Each number is 128 + 32 x the weight over its row's rms, rounded and kept within 0 to 255. Layers, rows and columns count from 0. The size above them is the row's rms in percent of the matrix's.

# layer 5 MLP down (transposed), 384x96, rms 0.203, rows 156-191, columns 0-95
size [103 104 104 101  92 105  95  80  84  82  99 102  97  95  93 102 101  94  95  84  98  95 110  99 103  95 100  99  84 108  95  97 119 100 100  92]
[[ 94 135 142 154 141 120 113 114 140 104 147 126 178 143 133  93 105  88 178 124  97  96 136 100  78 117 113  98 150  98 130 201 116 126 132 133  74 120 107 108 172 124 147 190 153 107 196 131  98 133  87 132 119 139 143  96 144 124  99 154  76  86 123  85 147 159 118 182 174 146 130 137  90 138 160 123 180 163 102 174 194  40  95 155 114 207 145 101 171 142 145 146 138 135 120  64]
 [144 118 142 116  90 118 123 143  82  74 152  74 138 144 186 105 136 117 114  81 111 117 194  62 139 125 113 108 112 124  51 109 121 136 149 172 108 242 211 117 148 149  99 148  90  85 120 113 161  90 185  93 122 127 124 147 149 165 140 122 156  84 109 128 155 102 101 100 133 174 112  63 104 150 116 156 176 109 159 130 150 109 150 123 143  97 119 142 144 132 157 153 126  81 142 159]
 [158 120  74 108 156 174 116  87 175  94  66 121 146 102 124  68 125 193 138 128  84 133 154 117 176  92  87 161 140 142  85 117 132  82 139 176 132 129  83 130 134  60 120 109 180 152 103 210 121 108 139 141 148 146 107  96 164 141 133 136 117 157  92 167 119 127 154 167 162 113 105 135 102 146 111 103 175 154 172  55 150 160 105  90  75 154 125 177  98 162  98 133 121 100 140  87]
 [197 134 112 103 106  67 148 122 157 155 130  63 122  93 186 149 179 138 131 115 127 101 181 162 105 120 110  95 153 123 120 105 195 142 104  69  79 199 163  93 120 138 146 162 110 112 131  72 141 121 134 133  88  97 225 133 137 146 131 105 178 189 106 106 151  94 158  99 101 164 158  87 108 118  96 122 160  92 120 155 154 110 159 104 146  77 118  98 123 118 161 123 129  95 115 107]
 [168 147 129  45 148 110 104 165 160 147 136  91 144  57 122 145 152 166 143 209 137 112 156 186 115 165 135 106 165 119  61 176 153 106 168 132 149  98 126 107 176 111  70 122 146 179 123 143 128 126 103 118 131 141  73 119 108 151 163 137 166 115 110  73 107 194 116  96 180  88 134  97 143 147 136 151  98 101  89 147 122 169 133  89 128 104  98 124 133  84 141 128  98 108  52 137]
 [165 125 175 137 135  51 105 153 135 125 137 112  87 115 124 173 107 123 110 143  67 148 151 105 128  59 136  97  86 119  99  83 134 174 128 110 124 124 213 162 152  98 105 149 127  99 198 105 171 176 106 178 115 142 110 181 132 140 133  95  88 178 114 111  78 147  75 122 133 180 131 130 106 106 141 191  91 167 121 141  85 149 138 170 141 112 139 110 167 148 104 138  64  89 107 134]
 [111  85 142 154 103 133 132 135  84  99 116  89 145 135 102 161 106 160 163 111 130 146 122 114  96 119 158 160  98 145 153 116 126 199 159 144 122 132 168 126 137 152 113 167 126  84  76 132 106 121 105  79 166 103 146 152 155 118 150 143 112  96  84 116 207 114 120  83 152 125  70 116 116  81 112 143 157 177 122 118 149 155 219 155 178  56  82  88 130  68  79 113 163 199 147 134]
 [102 101 126 134  59 120 163 131 106 129 108 154 121 140 150 130 146 156 132 168 150 148  80 149  96 131  81 132 146 150 110 156 154 125 164 122 133  93 132  88 183 121 135 106 183  67  93 114 112  91 118 162 116 141 152  81 158 125 169 123  82 157 151  97 177 134 223 128 143 142 177 171 135  71 162 154  80  74 132 112 120 152 146 121  80  53 116 121 209 113 124 100  74 147 107 137]
 [119 128 116 109  59  93  99 161 105 142 133 140 156 131  91 128  60 160 156  92 197  90 106 137 148 112 126 137 151 119 154 105 141 106  97 150  73 124 143  93  57 143 144 130 154 169 143 118  42  98 122 125 121 117 137 102 127 109 142 203 120 148 106 192 173 130  95 136 155 166 160 146 142 101 130 118 153 145 115 186 117 103 114 146 123 173 155 112 159  97  74 172 121 218  75 146]
 [118 140 141 103  78 126 135 131 110 117 135 141 134  28  68  99 130 123  82 104 135 132 129 105 174 136 166  98 176 118 148 136 111  89 104 159 166 141 164 184 171  94 176 100 137 115 141 154 132 156 117 119 169 173 103 109 196 149  98  70 144  93  97 150 130 114  95 167  25 129 142  72  79  94 105 103 125  99 176 179 169 126 162 121 148 144 175 115 121 140 113 140 142 127 120 111]
 [146 159 130 149  92 144 165 106  97 153 159 165 127 146 154  98 146 138 197 165 110  80  42 123 140  80 136 105 137  81 128 118 121 129  86 105 138 178 135  73 185 119  94 146  77 137 159 100 151 163 114 103 119 112 129 160  98 158 163 135 189  59 128 137 109 182 128 163 180 174 111  74  82 148 167 136 152 133 158 125  90 127  88  74 134  83 120  86  87 129 143 157 152 109 153 125]
 [105 130 161 140 159 168 135 123  47  42  97 177 132 188  89 104  66 132  79 166 131  91 178 110 187 175 131 137 102 156 169 145  94 163 107 106 139  99 127 135  98 126 125 139 133 159  76 107 145  71 114 172 159 105  95 127  95 119  74 140 121  94 130 158 108 138 115 126 198 177  99 111 146  85 132 131 159 191 131 154 120 139 139 129 126 162 166 119 111 152 139 128 133 183 142  88]
 [159 113 120 104  63 115 194 124 146 130 100 121 183 188 151 126 129 120 139 120 143 209 164 156 192  97 109 105 145  93 134 132  87 166 109  82 140 171 116 135 182 137 149 128 174 168 143 115 108 102 124 139 115 140 193 101 154 153 124 160 112 152  90 116 120  85 152 166  61 169 143 140 150 112 109  49 125  67 154  52 102 117 107  94 108 114 125 110 115  99 105  77 125 115 148 140]
 [107 103  86 159 135 188 121  95 113 136  57 147 121 139  90 164 122 134 152 139  65 123 166  73  68  94 142 154 129 173 122 123 165  80 106 110 163 129 119 165 149  95 186 109 213 118 101 128  89 143 112 127 128 183 131 128 169  98 122 162 138  52  88  96  98 127  99 184 138 177 187 117 172 114  93 137 144 100 159 158  70 129 110 100 146 143 161 133 143 110 164 149 146 126 143 119]
 [111 104 115  89  79 137 149  62 140 126  83 172 106 137 143 130 162  98 134 137 154 103 115 194 131 155  86 105 160 121  94  87 185 128 171 152 207 160 113  90 155 115 142 149 107  87  84 148  83 161 140 118 146 210 122 119 169 129 129 126 124 124 106 155 133 121 121 146 167 135  83 115  85 125  77 130 141 115 133 154 162 131  93 103 171 131  89  97 109  68 142 172 235 135 129 120]
 [ 97 138 115 107 106 140  70 154 155 113 131 188 155 139 107  99 147 121 185  85 182 122 137 122  65 155  98 108 133 179 163 123 147 163  83 130 129 126  91 180  79  67 119 125 121 125 122 125 108 113  70 124  87  88 106  86 102 129 136 117 137 167 146 150 194 148  86 122  62 151  97 102 117 137 130 158 120 156 146 132 135 157 149 147 122 169 138 147 163 108 155 238  73 121 159  79]
 [147  88  84 144  81 113 140 143 134  81 110 211 137 117 176 138 149 174 110 151 137 116 159 158  96 148 110 172 129 111  77  99  87 169  93 144  75 125 137 117 190 112 132  80  99 118 120 156  99 157  95 191 174 105 145 149 145 135 123 154  92 143  98 108  98 107 169 120  78 107  89 151  83 125 141 118  97  48 130 161 136 160 202 110 118 131 159 136 129  95 159 169 186 100 166 113]
 [181 168 168 178 169 148 105  98 117 205 158 111 107  89 155 102 148 133 155  68 175  96 164 141 129  92 143 116 118 168 102  79 137 151 112 205 133 155  65 164  90 118 124 156 145 147 121 129 110 119 110 159  54 134 102 101 115 155 130 111 167  78  92 157 110  83 141 145 136  99 114 155 162 156 120 157  90 151 137  74 135 151 120 142 128 156 153 169 135 120 109  86 128  83  70  63]
 [ 88 120 108 203 166 140 162  72 172  85 139 173 142  81 121  58 114 170 116 106 132 158 197 160 103 129 130  93 189  90 132 156  71  98 186 168  83 130  48 127 105 153 121 172  96 105 196 135 167 139 114 114 159 159 128 152 152 134  82 129 131 119  99 103 163 124 131 109 118 166 139 115 166 144 163 108 147 117 144 158 126  71  99  96 110 103 140 143 105 142  79 127 152 132 133 112]
 [ 93 129 164 104 123  98 127 131  58 107 117 115 120  81  51 126 135  52 147 170 172  44 161 153 103 127 132 116 131 119 121 109 111 138  82 114 102 116 152 120 129 132 159  97 201 135 153 160 147 127 139 106 178 138  66 144 120 148 164 135 183 123  60 207 129 113 103 156 119 138 108  99 168 136 130 112 163 141 168 162 106 187 121  95 118 147 100 127 158 145 127 143 206 135  97 141]
 [130 120 119 186 132 119 192  39 100 159 132 144 116 153 106 191 150 137 136 123 171  45 145 161 123 112 147 107 116  80 155 139 159 141 106 137 115 133 117 100 166 137  63 158 127 139 124 103 164 156 136  91  87 121  87  61 111 120 135 105 123 184 140 143 110  95 101 110 177  93  84  82 108 152 104 139 104 116 176 202 158 162 125 174 113  60 114 149 129 157 101  88 143 133 151 130]
 [128 153  77 117 138  85 158 111 109 148 115 130 178 105 131 142 121 100 141 125 125  42  70 135 127 185 173 130 160 211  93 158  91 138 131 105 156  90 102  89 167 177 120 117 186 131 131  98  94 113 106 215  78  97 133  80 106 106 135 121 141 156 115 134 105 138 121  88 196 166 174 143 149 187 153 118 150  96 150 145 126  85 155 126 147 137 121 102 106 116  83 103 142 120 182 108]
 [120 129 115 129 134 191  77 164  59  94 108  91 128 118 102 111  54 120 132 162 111 106 122 144 156 109 180 141 140  88 201 150 139 144 172 122 174 135 132 106  72 181  70 122 125 101  57 101 145  91 131 119 122  97  63 141 123 136 183 146  97  87 104 154 162 122 143 185 163 135 143 171 189  81 117 106 124 160 156 112 162 149 151 176 148 140 161 151 125 108 108  94 149 139 129 101]
 [124 147 150  80 132 104 146  89 106 128 117 123 121 130 124 214 101  65 164  83 112 136 101 133 159  99  90 137 116 175 110  65  93 141  98 117 177 114  89  82 139  96 125  74  81 151 127 141 163 123 139 168 156 141 123 156 193  90  92  99 203  61 160 103 113 143 120  95 199 123 162 163 133 133 106 156 178 116 143 147 110 155 133 111 131 193  78 112 144 119 123 157 121 168 103 128]
 [ 96 166 156  80 151  72 106  85 136 122 183 135 181 138  88 120 155 215 102  58 141 161 146 153 107  95  81 127 108 125 124 108 159 127  83 124  82 125 139 183 109 133 101  66 121 123 147 159 122 146 129 163 102 130  95 103 112 161 190 125 161 115 151 120 132 176 140 112 140 160  78 142 173 135 128 105 114 164 139 121 120 122 117 116 131 195 150  94 160 130  21 154 114 122  89 110]
 [110 106 183 155 148 143  87  95 180  90 168 176 143 129 152 142 146 148 105  92 114 142  74 173 146 136 118 137  90  88  98 117 177 141 155 116  89 111 129 104 168 124 106  81 129 140 116 131 170 143 116 143 136  96  72 146 122 115 142 113 188 102 170  96 103 201 122  53 179  76 130 168 123 191 133  70 143  95 147 149  95 142 123 130 111 181  65 114 150 130 125 145 153  86  73  98]
 [148 133 176 142 152 108  86  83 151 192 110  98 170  56 128 183  90 171 158 108 158 107 132 164 124  80  92  82 143 110 117 149 166 153 102 178  90 120 122 129 135 162 113 109 103 129 118 144 198 128 147 161 125 162 118 143 175 109 154 100  98 115  29 127 164  88 123 160 174  64  95 139 102 150 142 161 156 114 158 171 102 127 107 118 111 130 158 147 105 170 157  86  93  89 110 109]
 [168 160 129 104 146 113 137 194  69 135 101  86 129 118  85 244 128 158 159 143 145 114 143 118  82 117  95 122 132  97 170 118 178 112 134 107 161 160 112  85  81 117 185 149 138 136 143 168 146 106 133 113 104 125 155 148 125 120 131 124  50  97 118 141 134 116 114 182 113 145 147 128  95  94 173 171  83 125 139 165  47 102 125 163 112 145  83 164 112 168 143 144 159 116  63 124]
 [132 155 148  78  71 118  93 137  86 134 158 114 137 124 103 152 122 127 159 119 191 118  90 158 112 107  95 130  57  89 143 164 105 173 104 158 162 145 150 156  89 111 147 143 114 101 156 156 122  74 114 167 168 154 164  90 133 126 148 166 156 103 144 120 124 133 139  92 255 157  91 130 170  98  88 112 138 146 138 112 184 127 127 152  97 119 111 125  60  76 130 133 159 100  78  99]
 [172 179 140 205 147 129  64 154 114 106 141 170 146 137 110 114 122 152 122 118 118 197  94 104 111 108  87 114 121 152 148 130  92 164  40 143  87 132 118 101 116 139  62  66 126 129 133 127 132 104 132  79 199 126 156 182  98  90 114 175 127 172 113 115 145 148 163 174 126 149 112  90 151 129 143 120 127 128 129 117 104 147 164 151  92 139 166 142  70  92 132  98  81  60 166 158]
 [123 143 110 112 149 117 125 110 108 136 125 135 182 124  80 139  72 126 141 124 187  79 137 119 177 178 125 148 132 145 185 122  67 186  78 152 149 161 111 100 106  85 124 118 208 128 108 114 112 122 120  46 147 201 155 105  89 123 155  93 122 123  72 113 154 142 149 171 116 185  95 116 169  89 142 137 165 143  98  71 147 129 132 151 159 127  82  61 119 120 140 122 152 110 171 148]
 [ 80 143  97 137 113 128 154 108  79 125 151 134 131 136 133 107 141 148 178 115  95 103 158 119 166 146  95 184 127 130 178 145  77 111 106 152 117 133 149  32  88 109 103  79 127 128 169 124 115 116 124 117  90 172  94 117 170 205 115 111 149 150 122 156 200 107 208 151  86 135  83 103 163  90 139 110 169 124 152  99 168 101 163 141 147 111 110 159 129  96  74 134 192 128 119 181]
 [142 175 127 122 164 155  97 175 102  85 104 125 131 149 134 177 184  83 140  73 111 131 132 161 186 136 131 154 114  96 142 137  98 163 110 145 143 158 180 157  89 143 124 141  81  98 153 140  83 109 150 121 137 106 161 157 111  95 195 125 104  62 158  53  58 105 128  80 156 118 132 157  91  85 161  66 141 123 128 125 143 137 125 132  85 138 108 127 113 134 112  88 110 206 139 192]
 [170 174 108 102 168 117 140  77 151  74 124 104 156 123 180 158 150 166 138 137 167 139 119 112 102  77 132 114 145 166 102 151 144 106 106  86 122  67 128 176  88 152 140 117 122 157  91 109 102 100 118 137 121 134 167 140  87 139 101 154 101 102 137 177 166 159  85 130 170 190  77  90  96 159 106 155 137 177 147 147 155 125 132  61 143 170 123 110 116  74 132 106 128 166  21 161]
 [173 130 147 109 124 119 152 156  93 171 138 128 149 109 116 125 118 124 149 129 110 164  97 111  97 154 121 185  72 112 141 128 130 150  86  91 101 120 144 123 147 184 174  93 190 121 156 128 105 149 109 127 103 113 129 116 147 198  59 105 129 110 110 109 119 149 174 125 166 112 157  87 116 145  53  75 174 114 107 117 112 137  91 158 185 145 105 122 153  26 174 105 183 181  86 167]
 [112 108 129 148 101  67 144 143 131  90 139 112 184 160 155 138 105  76 143  72 137 136 125 145  87 181 100 184 105 147  99 148 100 170 145  55 122  94 111 130 139 151 149 119 152 204 110 188 150 156 156  39 114  94 129  93 164 155 111 150 133 157 147  50 116 111 139 104 120  84 155 160 171 155 113 108 144 140 120  74 121 188 106 115 125 135 123 167 150 165 131  84  96 110 156  92]]
# layer 5 MLP up, 384x96, rms 0.212, rows 157-192, columns 0-95
size [104 103 102  94  99  97  89  91  89  93 113  98  96 100 105 107 101  95  88  88  91 108  90 104 100  98 100 103 108  92  99 111 103 108  93  96]
[[117 154  51 102 187  99  54 103 174 117 151 146 115 148 172 129 207 169 108 119 151 108 137 151 138  93 144 150 140 150 154 149  88 140 133 134 134 116 120 149 139 109  93 133 128 128 121  84 137  95 151 131  97 144 114  89  81 104 124 149 117 130 126 180  86 180  93 192 115 169 121 126 115 105  96 104 113 118 132 107 125 197 136 138  88 181 192 121  55 183 107  91 144 165 104  66]
 [138 143  69 159 170 182  90 119 135 123  89 131 118 172  89 117 121 188 136 125  97 169 135 133 104 128 130  82  97 125 153 118 220  85 144 139 132 151  64 156  76 179  58 187 156 140 148 126 125 126  68 179 156 111 135 176  91  77 134 126 150  90  97  98 136 152 127 112 203 118 103 135 110 120 108 152 145 118  84 111 116 128 130 127 111  59 174 112 138 102 138 133 159  91 114 147]
 [120  81  97 132 127  87  64 173 177 215  97 106 142 136 124 155 176 144 139 134 123 132 132 196 168 120 134 142 136  66  71 151 142 154 121  63  80 134 151 144 139 192 120 135 144 151 139  82 165 128 134 128 101  71 131 105 178 146  96 139 118 152 130 146  82  74 107 143 146 158 110 111 110  84 112 171 133 130 112 136  71  59 123 108 128 138 124 165 127  93 171  90 170  97 129 172]
 [ 82 146  61 125 130 137 168 101 123 143 135 156 185 120 132 142  93  96 105  62 164 156 108  98 108 147 113 126 153  84 144 141 122 109  76 129 134 123 137 158 149 103 135  83 160 124 117 118 137 113 124 169 171 118  74 102 160 131 158 218  94 113 100 173 149  99  77 136 165 123 148  88 162 133 109 129 200 150 205 184 162  80 104 109  72 121 130 130  99  76 188 127 126 160 121 126]
 [136 138 140 123 175 142 143 110 168 165 117 174  92 137 128  97 137 143  61  75 208 186 115 107 125  95 159 143 140 128 140 139 115  48 124 136 166 112 156 152 101 171  85  57 147 141  97 101 122 105 118 126 107 151 190 117 151 103 119 107  30 143  90 163 137  89 146 135 114  85 104 123 151 103 110  91 131 197 152 169 175 118 139 137  84 130 171 148 143 156 161 150 105 109  97 119]
 [151 136  99 143 122 111 127  74 150 157 104  85 170 140 130 137 160 104 120 154 141 140 102 167 130 132 146 110  97 108 139 128 166 128 145 145 102 128 160 133 134 110 110 101 149 114 101  74 113  91 157  95 183 108 159 197 133 107 140  87 132 178 158 154 120 187 116 119 189 161  42 102 148 160 153 151 149 125  88  56 126  99  91 160 163 192  87 161 115  59 103  53 168  90 127 108]
 [164  99  91 167 192 118  81 120 175 184  61 116 167 137 101 137  78 189  95  99 163 156 169 126 101  97 162 121 116 130 164  67 114 105  94 170 130 159 168 159 107 152 123 137  50 173  72 163 118 115 128  82 114 131 151 132 129 184 138 106  98 142 154 119  78 103  83 138 154 148  78 138 117 163  67 102 134 123 122 129 168 119 148 111 136 145 180 143 142  93 145 162 119 132 116  90]
 [122  78 155 136 113 155 166 162 106 153  66  70 103 133 133 137 146 117  72 112 127 226 124 116  53  91 120  85 102 151 169 188 129 126 124 126 142 177 135  97 151  86  87 106 119 164 205 140 185  96 167 120 134  89 138  99 125  92 116  69 150 110 128  84  82 155 132  95 153 122 151 128 172 132 150 185 126 154 130 113 154 161 134 144 146 126 125  81 143 148 143 110 124 161 138  72]
 [118 101  42 105 159  86  61 175 151 162 137 133  94 129 184  98 154 132  84 127 113 140 123 167  57 130 112 120  75 186 101 160 120 172 101 109 132 125 200 140  91 137 101 134 140 136 182 118 134  91 109 146 119  64 122 120 110 162 187 163 126 123  93 115 131 131 151 155 127 161  63 120 133 193 125 152 117 131  79 123 100 146 193 125 169 146 124 121 117 120  73 120 165 151 104 126]
 [ 81 103 145  72 167 114 128 167 154 112 146  84 131 171 120 124 121 140  73 115 133 136 107 171 128  97 118 192 120 150 143  65  97 123 108 146 138 181 123 138  78 173 138 157 130 106  74 152 196 118 137 168 118 118 116 114 132 131 157  88  76 141 109 195 167 141  88 125  75  78  36 140 163 133  81 155 118 111 138 118 122 104 201 126 124 172 114 150 183 112 159 116 136 131 168 115]
 [150 114 133  87 133  90 134 186  79  88 230  80 149 104 106  81 167 164 139 158 168  94 126 162 113 129 137 151 174 101 133 151 106 143 224 183 104  56  50  61 129 138 141 127 102 156 132 130 123 116  95 118 120 160 168 114 110 114 101 136 117 125 141  64 180 164 165  76 117 120 133 136 134 144 140 123  76 130 121 121 113 171 123 125 126 126 127  94 113 155 140 150 149 137 151 123]
 [130  91 149 119  91  84  69  74 162 181 130  71 142 109 144 173  90 119  91 102 141 131 101 171 106  91 125 159 156 113 160 111 185 115 142  99 198 139 191 108  98 104 122  91  96 123  84 141 140 109 146 132 109  92 140 157 170  97 158 106  91 148 160 151 176 126 116 139 197 153  82 176 157  77 112 170 140 132 145  71 102 133 122 143 127 152  85 133 131 158  64  93 129 130 138 184]
 [118 104 134 151 110 117 110 155  94 196 166 139 113 183 135 102 100 162 144 111 190 146 138 145 102 160 168 139 188 109 134 127 132  79  75 118 139 198 168 187 106 118  76 177  97 179 138 103 120  89 107  74  99 102  87 113  96 175 127 114 105 115 151 123 145 112 155  78 125 107 122 131  79 110 114 105 162 215 184 164 134  95 113 131  96 159 124  90 143 137 129 105 113  80 171 104]
 [144 125 137 115 104 146 100 153 121 158 108 188 206 144 141 112 111  89 126  92 161 105 100 187 113 134  80 166  73 108 171 152 114 122  98 109 116 154 112 125 112 115 117  82 126 122  87 165 128 141 109 170 121 110 169 160  60  68 130  74 152 162 130 130 149 125 144  92 156 154 172 158 149 146 128  90 137 140  89 176 143 141 123 142 171 119  49 100 147  70 137 102 100 165 215  87]
 [106 126 169 122  78 173 167 120 107 115 123 109  87 178 157 157 159 126 165 120 140  77 123 113 145 141 112 139 146 127 128 188 177 133  87 148 149 220 137  81 165 138 130  92  85 127  96 129 102 201 111 111  80 129 118  97 145  93  88 145 128 134 131 191 164  41 116  90 103 158 138 116 191 103 122 101 149 138 148 145 145  92  44 142  91 145 131 154  84 145 135  99 103 121 149 139]
 [101 125 130 100  97 115 118 120  94 162 152 155 116 113 102 184 105 123 163 138 101 178 181 177 142 128  99 144 142 144 102 162 101 157  91  85 145 116 146 147 191 163  85 136  47 146 133  85 108 109 149 112 103 115 174 142  59 103 118 127 145 108  89 160 168 134 228 125 110 108 106 163 131 180 194 155  85 112 150  92 147  86  78 163 152 159 108 102  87 118 145 124 135 104  92 148]
 [122 162 107 125 128 113  68 138 148 139 144 139 120 182 135  76 123 121 125 136 109 144 116  55 112 148 174 117 130 104 141  86 150 135 120 132 139 163 110 154 158 172  83 118 146 102 206 126  96 118 109  93 152 151 133 135 132 136 102 162 176 140 120 173 108 192 176 119 184  80  80 147 104 155 179 187 136 149 175 102 139  80 103  88 109  56 147 109  33 118  98 134 129 146 116 172]
 [180 156 101 116 145 160 106 206 100 100 105  84 156 132 109  76 196 124  94 121 129 130 113  98 144 165 137 110 121 103 139 124 180  96 117 137 174 134 175 137  97 108 140 165  82 133  82 130 147  80 129  78 154 127 163 106 129 163 113 141 120 190 151 134 137  83  86 127 141 111 185 159 119 111 108 144 124 162  68 159  79 185 150 168 124 118  82 123 145 102 178 129 105  55  89 183]
 [133 158  52 138 156  81  41 102 149 120 154 120 138 149 100 131 121 121 177 122 161 117 151 133 109 166  91 111 167 114 122 129 126  78 131 143 160 127  79 121  90 146 169 145  72 128 170 151  96 137  69 143 121 103 139 120 116 121 156 135 119 149  73  99  89  72  91 145 136 163  92 120 152 120 109 190 177 174 115 101 170 151 107 123 123 137 160 114 147 172 174 241 123 128  94 132]
 [116 123 134 155 128 107 137 177 193 148 120  55 164 145 130 104 120 135 107  69  84 152 181 138 119 157 166 115 144  99  88 181 146  92 154 163 106  92 100  89 117 169 138 175  61 120 108 138 146 143 180 171 114 105 136  88 105 172 131  97 145  86 143 128 154 114 139  76  73 149 145 128 149 124  99  90 179 164  84 104 144 123  57 160 134 185 138 130  96  55 140 134  93 148 136 135]
 [144  95 125 162 136 158 124 160 109 119  97 132 122 150 132 141 130 123 117 100 186 173 121 128 156  73 104 102 197 125 161 184 126 151  73 188 109 164 174 168 140 127 105 139  91 150 186 108  87  82 147 103 148 124 168  44 127 159 113 127 132  69 155 116 124  87 102 134 106 118 163 203 160  99 107  77 122 180  79 118 146 136 101 160 110 101  86  96 138 143 121 152  68  93 104 132]
 [105 150 139 135 137 163 131  91 133  51 116 133 156 119 103 157 127 149 155  89 162 138 144 138 125 138 192 181  51  80 108 112 152 113  86 139 112 135 201 152 104 128 109  85 173 125 112 105 124 173 134 111 121 123  89 158 110  77  98 129 136 107 134 135 106 114 117 225 150 151 100  86 216 142  90 150 130 154 102 150 126 130 156 126 152 128 105 120  99  94 199 119  70 131  70 154]
 [123 117 163 137 132 111  67 165 111 158  80 130 112 161 145 121 142 139 141 139 128 146  80  56  65  96 151 122 114 108 126 147 138 120  59 206 128 205 116 111  97 119 116 106 126 185 143 120 168 102 178 145 116 117 113 134 145 137 126 179 122 153 134 108 131 172 159 158 102 101  97  65  79 145 160 158 147 189 158 121  86 106 139 101 151  89 164 120 152  46 130 128 114 201 142 122]
 [134 113 123 185 139 152  71 159 123 146 129 110 145 181 173 124  59 153 154 144 133  71 146 126 111 106  62  98 105 120  99  80  73 121 124 185 116 144 111  48  76 136 130 171 135 169 135 107 146 155 115 141 120 145 177 161 100  88 135 141 113 172  99 123 147 123 171 149 127  79 148  86 122 182  75 165 171 119 139 162 101 149 120 164  90 114  92 100 146 120 100 190 155 132  91 174]
 [148 135 103 127 131 146 125 164 164 164 187  84 147  98 153 133  81 121 141 169 173  92 140 105  69 104 193 107 139 146 155 160 163  44 126 136 105 161 131  82 128  92 102  98 161 149 113 189 112 154  86 156 123 138  65 150 147  49 120 125 156  92  99 178 177 114  96 131  77 163 153 146 119 104 120 129 132 107 132 146  95 121 124 158  73 106 128 118 123 130 124 101 137 214 124 176]
 [130  79  77 126 132  78 115 156 187 118 170 150 149 113 111 115 123 118  58 119 125 158 164 147 127  79 156 174 100 148 140 129 160 115 128 140 151 208 184 144 122 178 183 110 199 172 102  78 133 137 139 150 163  57 136 135 114  88 115  91 114 108 137 139 119 134  88 124  92 102 160 125 126 153 153 140  76  94  95  75  85  91  93 100 147  82 133 139 140 109 159 131 151 197 161 122]
 [128 144 167 172 127 157  75 133 164 129 187 134 126 170 168  59 116 138 160 159 116 138  83 189  97 154 129 124 110 107  94 135 111  99  71 108  61 102 126 166 145 136 153  79  91  75 143  89 157 164 135 164 116 168  94  89 157  85 135 147 162 146 144 112 100 155 133  91 138 220 114 137  82 130 145 149  70 125 131 136 101 118 156 143 132 168  60 127  87 141 110 125  95 129 150 177]
 [133 115  82 136 108  97 134 135 111 127  80  94  95  99  97  78 107 127 122 132 124 107 122 138 162 131 113 140 208 119 110  89 128  93 138 137 134 102 137  93 129 160 179 119 157 125 199 142 124 153 131 118  75  72 118 141 174 129  89 182 111 146 118  92 144 141 107 160  92 132 140 200 170 145 194 176 204  85  88 164 136  80 167  94 132 114 191 158  84 157 133 141  71 162 108 133]
 [134 122  55 115  92 135 113  93 171 126 190  82  74 127  73 146 135 142 104 103 144  74 140 127 119 125 159 140 169  97 178 105 137 103 162 110 154  94 100 170  71 201 116 176 156  59 186  74 103 158 111 126  80 166  84 127 124 108 122 113 169 103 139 133 129 145  80 119 157 169 152 178  72 133 124 136 133 150 132 188 170 145 114 134 135 148 127 106  90 130 128 148 164 140 119 170]
 [117  85 106 118 113 182 151 121 128 135 139 119 169 121 134 129 119 139  88 116 141  67  93 110 130 125 107  93 101 112 126 152 182 168 143 105 135 118 142 118 151 126 131 175  96 122 181 119  95 128  82 173  96  56 136 159 145 162  78  80  89 123 111 152 162 103 135 120 148 119  51 125 185 121 158 239 146 144 143 159 142 149 124 171 100 149 123 102 144 107 120 151 113 189  45 181]
 [144 128 143 121 106 111 102 117 156 171 140 126 141  81 101 103 152 117  88  90 156  77 181 145 120  78 144 162  99 115  63 121 163  86 163 127 161 117 108 126 113 137 186 152 132 107 125 112  99 158 127 167 132 135 134 112 109 139 124  96 105 171 154 128  99 195 122 130 222 165 192 155  97 100 162 106  91 139  75 155 104 202 113 167 144 160 134  68  70 132 142  76 157 135 147  82]
 [115 107 131 127 121 149 161 121 154 125 167 133 141 115 137  68 121 162  45 131 150 104 113  81 116 156 146 169 106 117 105 162 135  93 196  50 168 124 122 140 110 128 144 152 101 114 143 100 116  92 111 136 127  89 127 146  95 115 107 133 109  87 140 104 158 197 160 116 161  79 183 113 156 183 137 101 104 142 118  88 134 133  99 244  83 181 117 140 133 177 102 153 185 142 115 100]
 [108 124 103 141 141 190  44 130 126 111  87  96 112 107 139 153  98 120 140  78 131 131 153 170 145 172 165 157 138 123 143 186  95 119  85 134 123 126 119 142 195 106 133  50 123 142 121 145  97 133 102 164 117 159  94  49  72  68 116 112 111 156 170 166 130 152  81 111 150 110 119 105 142 140 146 113 142 149 160 124 132 192 124 164 169 126 162 155  68  71 101 175 167 155 119  88]
 [ 58 108 105 145 120 148 159 176 122 127 171 150 142 152 147 172 132 143 200 144 148 171 138  76 132 119 143 125  75  93 134 130 165 144 211 105  99 118 146  97 105 123 109 148 136 117  75 134 126 196  95 103  98 146 191 134 110  75 110 111 114  93  93  94 173 138 110  89 148 178 125 107 101 128  85 112 159  68 144  67 158 124  78 119 152 118 159 119  85 154 174 148  93 139 134 183]
 [106 128  84 146 131 189 157 123 133 114 115 186 126  90 106 153 149 158 115 139 134  79 175 109 133 118 128 159 158  26 163 166 214 147 169 179  52  93  93 134 165 149  85 116 132 125 107 112 133  90  76  85 115 124 106 144 124 131 110 178 123 134 151 171  98 216  96 147 153  98 110 124 126 132 107 146 120 104 138 159 188 152 134 127 159 111  99  91 107 129 125 117 110 147  80 142]
 [138  76 135 116 143  79 119  95  93 146 151 141  91 151 134  95 162  97 100 110 117  80 123 170 147 132 142 130 146 132 111 157 113  52  72 175 122 121  79 151 185 109 127 115  96 113 149 121 149 143 128 174 197 139  84 153 138 134 131 210 156 127 161 130 197  69 105 121 166 107 134  67 182 128  80 173  96 117 179  93 121 135 130 137 120 167  74 122 185 115 115 115  84 154 145 126]]